{"n_layer": 16, "d_model": 448, "n_head": 7, "n_kv_head": 7, "head_dim": 64, "d_mlp": 640, "vocab_size": 8192, "activation": "geglu", "norm": "rmsnorm", "norm_place": "peri", "norm_eps": 1e-05, "positions": "rope", "rope_base": 100000.0, "rope_fraction": 1.0, "qk_norm": false, "attn_scale": 0.125, "bias": "none", "tie_embeddings": true, "parallel_block": false, "extras": ["capped logits"], "init": "normal", "init_std_qkv": 0.0146, "init_std_o": 0.00258, "init_std_up": 0.0146, "init_std_down": 0.00216, "optimizer": "cautious_adamw", "lr": 0.000406, "lr_mult_up": 0.835, "beta1": 0.95, "beta2": 0.98, "lr_head": 0.0183, "grad_clip": 1.0, "warmup_steps": 241, "schedule": "wsd", "decay_fraction": 0.918, "decay_shape": "linear", "final_lr_fraction": 0.0, "batch_tokens": [32768, 65536, 98304], "seq_len": 1024, "doc_mask": true, "train_tokens": 485400000, "steps": 7657, "dataset": "wikipedia_en"}
Each number is 128 + 32 x the weight over its row's rms, rounded and kept within 0 to 255. Layers, rows and columns count from 0. The size above them is the row's rms in percent of the matrix's.

# layer 4 attention key, 448x448, rms 0.021, rows 331-355, columns 320-383
size [126 111  71 121  73 169 119 124 139 128 122 127 124 134 118 132 134 128 134 134 132 119  85  93  84]
[[169 146 106 146 149 157  96  87 142  87 128 109 112 121  89 127 150 162 190 134  68 102 101 144 149 148 149 158 134  93 188 140  93 169 153 100 129 116 144 126 140 112 123 114 130 149 108 155 139 153 143 159 122  67  83 110  98 132 107 102  82 132 110 115]
 [122 108 147 146 132 120 151  99 118 118 143 114 117 122 149 121 126 134 125 120  95 175 180  94 119 115  91  95 134 131 110 136 170 170  95 146 124 153  98 143 177 136  79 173 171  84  94 148 160  90  90 141 133 161 176 110 158 146 127  97 152 140 140 179]
 [149 129  92 109 133 124  93 123 115  72 110 146 125 150 144  99 130  96 138 159 142 136 108 188 110 109 110 172 147 129 107 166 121 111 176 125 160 136 117  93 144  95 126 169 169 113 177 103 122 114 148  87 145 115 124  80  93 143 103 126  98  98 118 169]
 [168 150 173 153 161 141 137 158 129 143 186 143 116  98 113  61 132  73 115 131 122 103 148 142 133 155 138 132 150 100 153 163 171 126 111 147 124  99 129  97 112 110  60 147  94 140  51 127  95  99 104 131 138 140 108  92 104 123 114 147 126 144 148 150]
 [ 99 134 130 180 103 132 161 131 145 122 141 179 166 171 122 131 170 136 146 143 128 124 120 141 119 146 158 107 148 160 151  94 128 111 124 110 132  89 149 135 125 149 137  93 141 103 127 174 140 104 147 159 125 124 105 124 125 101 150 165 114 162 127  80]
 [136 158  98 132  89  99 147 120 133 109 127 126 104 125 170  98 109 161  76 136 122 147  48 143  99 140 172 143 115 154 188  77 138 145 119 155 105  94 103 155 151  98 160  56 115 135 159 162 181 169 156 144 111 120 184 190 139 153 121  94 111 122 113 120]
 [146  93 120 132 170 165 128 143 173 172 200 162 112 143 101 143 157 117 147  97 112 112 116  96 161 146 174 106 132 101 140 138 136 150 122  60  82 123  71 118 129 128  90 140  98 126  89 119  80 165  93 116  84 198 120 138 147 110 143 161 110 149 139 137]
 [169 203 163  88 148 149 101 186 147 103 135 120 110  82 107 114 109 116 180 141 168 143 154 152 168 134 149 167 166  87 161 170 138 163 148 108 119 144  97 117  96 121 121 183 138 127 106 125 127 135  79 115 152 162 142  83 142 104 126 146 108 129 149 174]
 [139 159 157 146 118  93 176 135 109 107 126 147 129  98 128 154 130 103 192 142 122 100 131 145 207 100 160 168 158 121 118 167 115 150 172 119 113  98 120 143 118 113 123 158 123 127 129 120 166 139 160 128 146 143  84  27  83 114 131 111  91 103 102 122]
 [ 81  46 147  89 192 159 168  76 110 120  91 123 105 117 112 140 166 114 141  90 113 137 107 121 141 157 196 142 131 165 126  71 123 159  87 117 102 187 111  94  64 134 157 128 172 150 189 115  84 129  82 133 154 117 103 120 149 125 117 178 118 112 118 144]
 [ 82 128 106 180 174  86 122 149 110 134 131  80 126 151 144 177 102 223 172 186 145 128 146  64 146 105 130  95 129 141 102  97  97 151 112 115 163  76 160  84 125 116 121 218 137  93 179 116 148  99 173 129 142 109 104 178 156  85  61 105 115 128 112 102]
 [135 149 150 118 155 129 141 135 128 141 178 181 151 139 143  86 156 130 143 141  95  84 127 112 163 155  90 101 106 149 148 132 140 112  97  91 111 139 124 166 144 120 138  80  53 125  87 123  77 143 160 155 101 159 101 113  88 147 146 130 160 131 122 133]
 [195 165 151 136 126  85 134 121 152 116 131  89 196 139 105 141 196 148  97 107 135 159  93 144 164 121 114  81  99 149 128 198 118 147  82 135  98 165  79 122 139 100 135 121  71 108 106 126  98 139 109 123  89 169 137 126 177 141  98 130 169 163 115 133]
 [119 168 148 153 123  34 109  92 178 143 186 117 179 134  83 106  60 161 132  61 134 136 144 120  92 192 117 144 104 160 135  99 171 117  96 109 141  50 168 120 120  72 124 167  98 165 152  99 152 155 127 130 104  62 126 101 128 134 120 204 114 136 142  69]
 [161 169 122 169 133 136  83 141 149  53 106 123 147 117 105 108 191 143 154 127 161 141 158  88 153 126 107 128  93 188  80 125 168 116  91 130 150 147 118 166 118 121  95 102  87  70  57 151  54 148 177 119 150 170 181 132 151 105 111 103 226 153 112  94]
 [108  80 112 121 131 134 131 114 138 141  67 122  92 139 132 154 181  99 154 100  90 126  90  84 117 157  99  79 106 115  96 134  87 142 131 161 136 180 110 104 107 133 163 136 153 161 137 133 134 148 124  63 160 156 168 134 171 148  98 186 119 140 166 139]
 [108 160 191 106  87 159  88 152 135 202 153 133 162 137 133  92 172 106 113 117 123 152 191 155 124 148  79 115 103 123 122 181 139 153 123 192 179 120  87 124  87 125 155  96 122 142 152 118 152 148 151 186 116 144 132 102 122 140 153 153 115 128 165 108]
 [170  49 141 107 106 146 167  94 137 128 115 105  31  91 145 196  99 114 132  71  84 157 126 120 105 177 136 131 159 155 160  80 120 138 154  97 110 137 146 146 140 144  91 147 133 148 130 136 154 149 116 101 118 105 139 124 117 147 170 200  82 119 142 168]
 [180 107 116 165  96 115 113 133 148 164 117 159 136 162 202 121 141 184 105 128 129 145 144 103 125  69 122 117 123 149 160 172 123  59  45 181 105 121 131 123 159  59 132  72  71 116  98 119 128 134 122 148  94 109  93 155  92 126 168  98 229 141 102 146]
 [106 127 173 168 106 169 129  85 143 160 155  91 117 122 162  94 153 177 112  84 126 147 159  76 109 148 126 138 132 104 105 163 131 141  99 110 143 169  77 147  84  90 139 139 121  62 159 125  52 144 102 141  87  61 170 116 144 135 113 131 188 137 130 126]
 [101  88 138  64 168 184 141 160 183 115 110 172  98  89 114 104  94  39 201 163 155 128 166 181 175 144 119 147 150 140  86 146 113 109 131  98 118 136 121 107 104 205 135 154 138 172 138  96 134  97 119  83 142 198 132 150 115 109 163 112 154 116 145 163]
 [178  98 136 131 136 154 150 117 110 114 147 129 133 117 148 105 112 130 148 118 100 120 180 114 153 139  97 156 123 175 147 127 107 134 132 121  50 136 199 140 211 142  90 155 128 191  90  83 152  52 104 144 168  94 149  59  47 158 197 145 127 181 125 144]
 [145 172 139 149 121 111 125 152 119 132 102 120 137 141  96 171 133 148  92 104 143 119  27 102 131 111 164 115 140 131 157  93 114 122 142 116 204 129 104 134  64 141 131 104 172 110 135 132 134 152 155 131  88 151 129 175 193 119  73 151  85 123 110 129]
 [ 95 122 153 102 139  57 115 109 125 161  85 141  81 106 140 186 105 166  61 127 137 173  57 138  86  89 122 125 150 169 141  78 123 140 167 106  75 128 172 105 117 128 130 106 201 114 134 129  91 151  88  85 111 179 128 195 134  84 125 128 127 123 135  96]
 [104 112  96 189 142 113  99 122 166 122 160 155 139 115 148 117 128 105 125  84  99 123 215 132 117 121  54 117 113 112  92 178 187 121 110 146 177  86 101 125 102 124 112 216  60 113 113 115  98 138 103 165  96 121 139  81  78 157 116 129 166 139 128 165]]
# layer 4 attention query, 448x448, rms 0.0214, rows 332-355, columns 320-383
size [117  88 123  97 100 119 129 122 129 129 127 128 130 122 132 133 135 136 134 127  89  96  95 112]
[[112 129 154 128 164 205 190  98  68 137 104 207 135 169 139 140 121 155 111 129 175 115 151  89 141 105 134  69 142 134 187  98  85 123 138 139  95  87 162 145  38 113 126 125 113 140 188 143 170 148 101 156  80 167 117 157 104 114 131 163 154 175 119 132]
 [ 52 112 163 105 152 120 110 148 104  92 198 113 116 173 180 140  89 131 115 123 138 110 121 139 150 123 114 138 130 179 118 100 117 106 111 156 110 167 163 147  82 146 141 130 132 173 150  94 118 161 120 135 134  83 151 150  83 114 106 132  97 109 106 146]
 [206 155 143 161  62 167 192 154  89  99 153 120 101 141 118 170 139 116 125 134 113 151 159 160 139 182 136 138 109 116 134 131 167 109 127 121 140 130 156 180 115 127  51 108 179 135 129 136 141 143  74 140 139 121  62 117 107 117 140 189 184 144 131 113]
 [172  90 153 105 130 101  99 151 166 151 104 120 133  52  68  79 181 108 149 127 105 164 130 161 130 140 107 131  85  97 109 178 163 156 147  48 144 170  98 142 165  89 141 122 142 136  94 129 115 144 142 134 139 148 146 125 110 173 130 108 123 117 145  88]
 [132 138 101 163 132 104 140  98 129 187 144  64 137 128  96 107  88 137 151  63 168 134 131  63 135 116 118 124 163  52 122 109 111 164 134 107 118 155 107 161 107 131 123 125 105 101 117 171 130 120 142 131 136 129 166 146 151 120 117 140 139 127 166 141]
 [112  99 154 149 112 104 132 158  76  89 107 149 143 128 155  72  64  90  97 148  84  94 119 134 145 167 202 128 107 142 147 156 162  88 128  95 166 109 169  97 141 156  55 139 147  84 139 116  92  70 133 103 131  96 112 148 169 164 210 139 152 163 115  82]
 [133 110  63 100 122 173 157 152  36 199 145 142 142 152 129 151 165 124 114 145  69 101 143 140 157 111  92 125 129 126 110 161 139 119 157 136 147 117 167 121 153 151  89 107 187 118 142  87 137 168 110 211 194 104 125 155 115 134 155 177 122 129 115 187]
 [120  80  71 135 108 127 121 106 145 108 126 120 187 121 123 163 146 128 137  95 189  91 128 157  86 154 148 138 131 153  72 116 104 133 148 168 133 133 158  68 117 178 112  73 158  99 138 146 116 134 112 122 165  95 114 123 153 136 171 161 113  95 107 170]
 [200 153  91 136 123 208  69  98 122 119 181  75 150 140 136 153 121 103 124 173 102 127 102  63 164 108 117 133 109 131 140 169 209  80 134  94 167 129 180 122 167 193 114 139 124 120 143 115 115  83 103 123 120 117 119 133 146 102 172  73 133 141 130 161]
 [135 181 171 123  99 145 207 145 121 159 213 148 131 151 117  88 126 153 172 191  57 219 155 150 167 150 150 121 142 136 151  69 139 121 140 145  89  79 134 174  87 112  87  87 138  73 124 112 165 178 146 164 145 166  88 124 188 152 136  93 146 126  78 164]
 [137 158 151 136 112 122 135 145 151  84  86 127 113 142 145  98 113 169  86  91 169 126 142  67 144 174 122 134  90 150  79 128  85 210  63  77 109 106 135 103  55 142 100 211 121 102 160 163 152  80 129  75 179 174 191 132 161 116 120 173 131 146 169 140]
 [142 126 168 112 125 118 114 166  88 113 170 169  80 136 129 140  87  58  80  98 127 137 134 151  94 106 132 163 114 145 152 143 113  97 137 127 106  80 142  98  98  95 117 141 178  96 180 133 131  92 115  96 145 139 145 109 123 151 122 120 134 131 167 136]
 [208 128 180 115 139 100  92 129 111 136 160 110  87 106 134  92 119  64 157 128 165 213 154 112 197 127 113  92 122 102 107 146 114 141 159 178 133  90 111 162  93 122 106 119 140 144 150  97 155 120 171 150 168 143  90 150 141 119  98 156 133 120 178 120]
 [187 111 207 126 124 132 152  98  78 137 126 210 125 137 168 127 123 157 141 171 140  85  75 142 102 148 164 105  98 150 189 101 121 183 127 171 114 123 137 132  80  60 103 131 220  91 101 123 135 110 124 119 177 147 139 122 101 101  75 173 134 142  90 142]
 [122 146  97 152 181 115 101 122 126  70 117 150 142 234 171 152  87 110 100 179 107  86  87 120 171 117 105 114 164 140 159 206 140 130 144  95 141 142  82  84 148 163 205 124 107 126 102 131 109 106  87 164 139 102 158 121 103 164 151 108 120 126 126 113]
 [126 129 114  77 124 125 157 137 123 118  97  97 138  68  84 137 146 149 124  74 106 133 145 141 144 186 115 180 182 133  99 117 178 133  78 184 108 158 128 142 147 143 140 108 108 124 131 112 143 109 124 141  97 112 112  93 132 108  98 112  69 134 141 134]
 [136 118  95 131 128 171 104  95 114 137 120 148 179 140 178 156 114 123  96 134  96  91 122  94 129  83  94 135 143  96 165 162  69  67 165 128 141 126 104 101 141 136 192 166  99 156 132 127 133 162 117 177  92 108 130 130  85 139 153  87 145 143 163 118]
 [115 129 111 141 127 133 184 158 187 157 103 118  54  98  75  87 192 105 102  66 153 151 140 161  69 157 160 187 152 139 121 126  91  89 127  61 147  76 164 142 122  88 102 114 137 146 132 113 167 113 184  69 110 150 162 120 134 157  95 169 116 144 154  93]
 [183 148 110 107 108 132 165  98  76 169 127  58 119  89 101 124 130 208 195 118  78 136 123  84 151 123 142 161 188 106 158  93 151 134  96 169  97  67 198 117 115 120 123 104 105 130 108 101 170 119 144 112 135 122  87 142 156 143 138 124  94 144  93 131]
 [ 36 175  86 162 119 157 191 150 146 118 147 132 142 145 188 136 152 180 132 146 118 128 154 112 141 173 176 101 143 134 174 147 125  96 108 117 153 115  89 107 130  68 162 117 119  74 134 100  74 117 140 175 140 110 138 148 103 132 183 121 169 128  68 158]
 [152 176  68 109 129 109 149 173  77 170 168  92 109 156 138  60  42 169 124 141 127 112  99  74 156 123  76  92 140  88 130 133 138 120 109 117  85 153 117 191 122 110 160 112  79 112 156 105  71 186 125  74  95 125 140 138  74  90  99 155  92 149 124 115]
 [104  97 169 178 110 181 102 108 148  85 128 160  87  82 132 122 159 107 122 131 110 154 169 156  54 111 196 139 157 165 106 114  95 144 154 115 150  96  47  94  80 121 111 154 165 118 175 126 147 104 112 137 134 126 118 154 155 199 153  86  96  89 137 127]
 [124 122 146 168 120 182 151 112 131  44 159 175 112 126 139 147 117 114 134 140 113 151 154 126 105  87 201 127 123 133 137 108 119 131 167  91 164  98  79  91 109 122  86 181 155  80 164  96 166 116 127 119 129 115  97 156 142 204 141  80 166 125 119 130]
 [156  71 147  74 143 124 142 116 108 181 135  66 172 121 106 109 148 135 183 170 111  92  94 143 155 129 111 121  86 112 164 111 127 101  30 122 129 139 170 127 188 117 114 156 178 152 127  98 131  85 140 100 151 148 147 123 102  81 118 180 106 151 104 129]]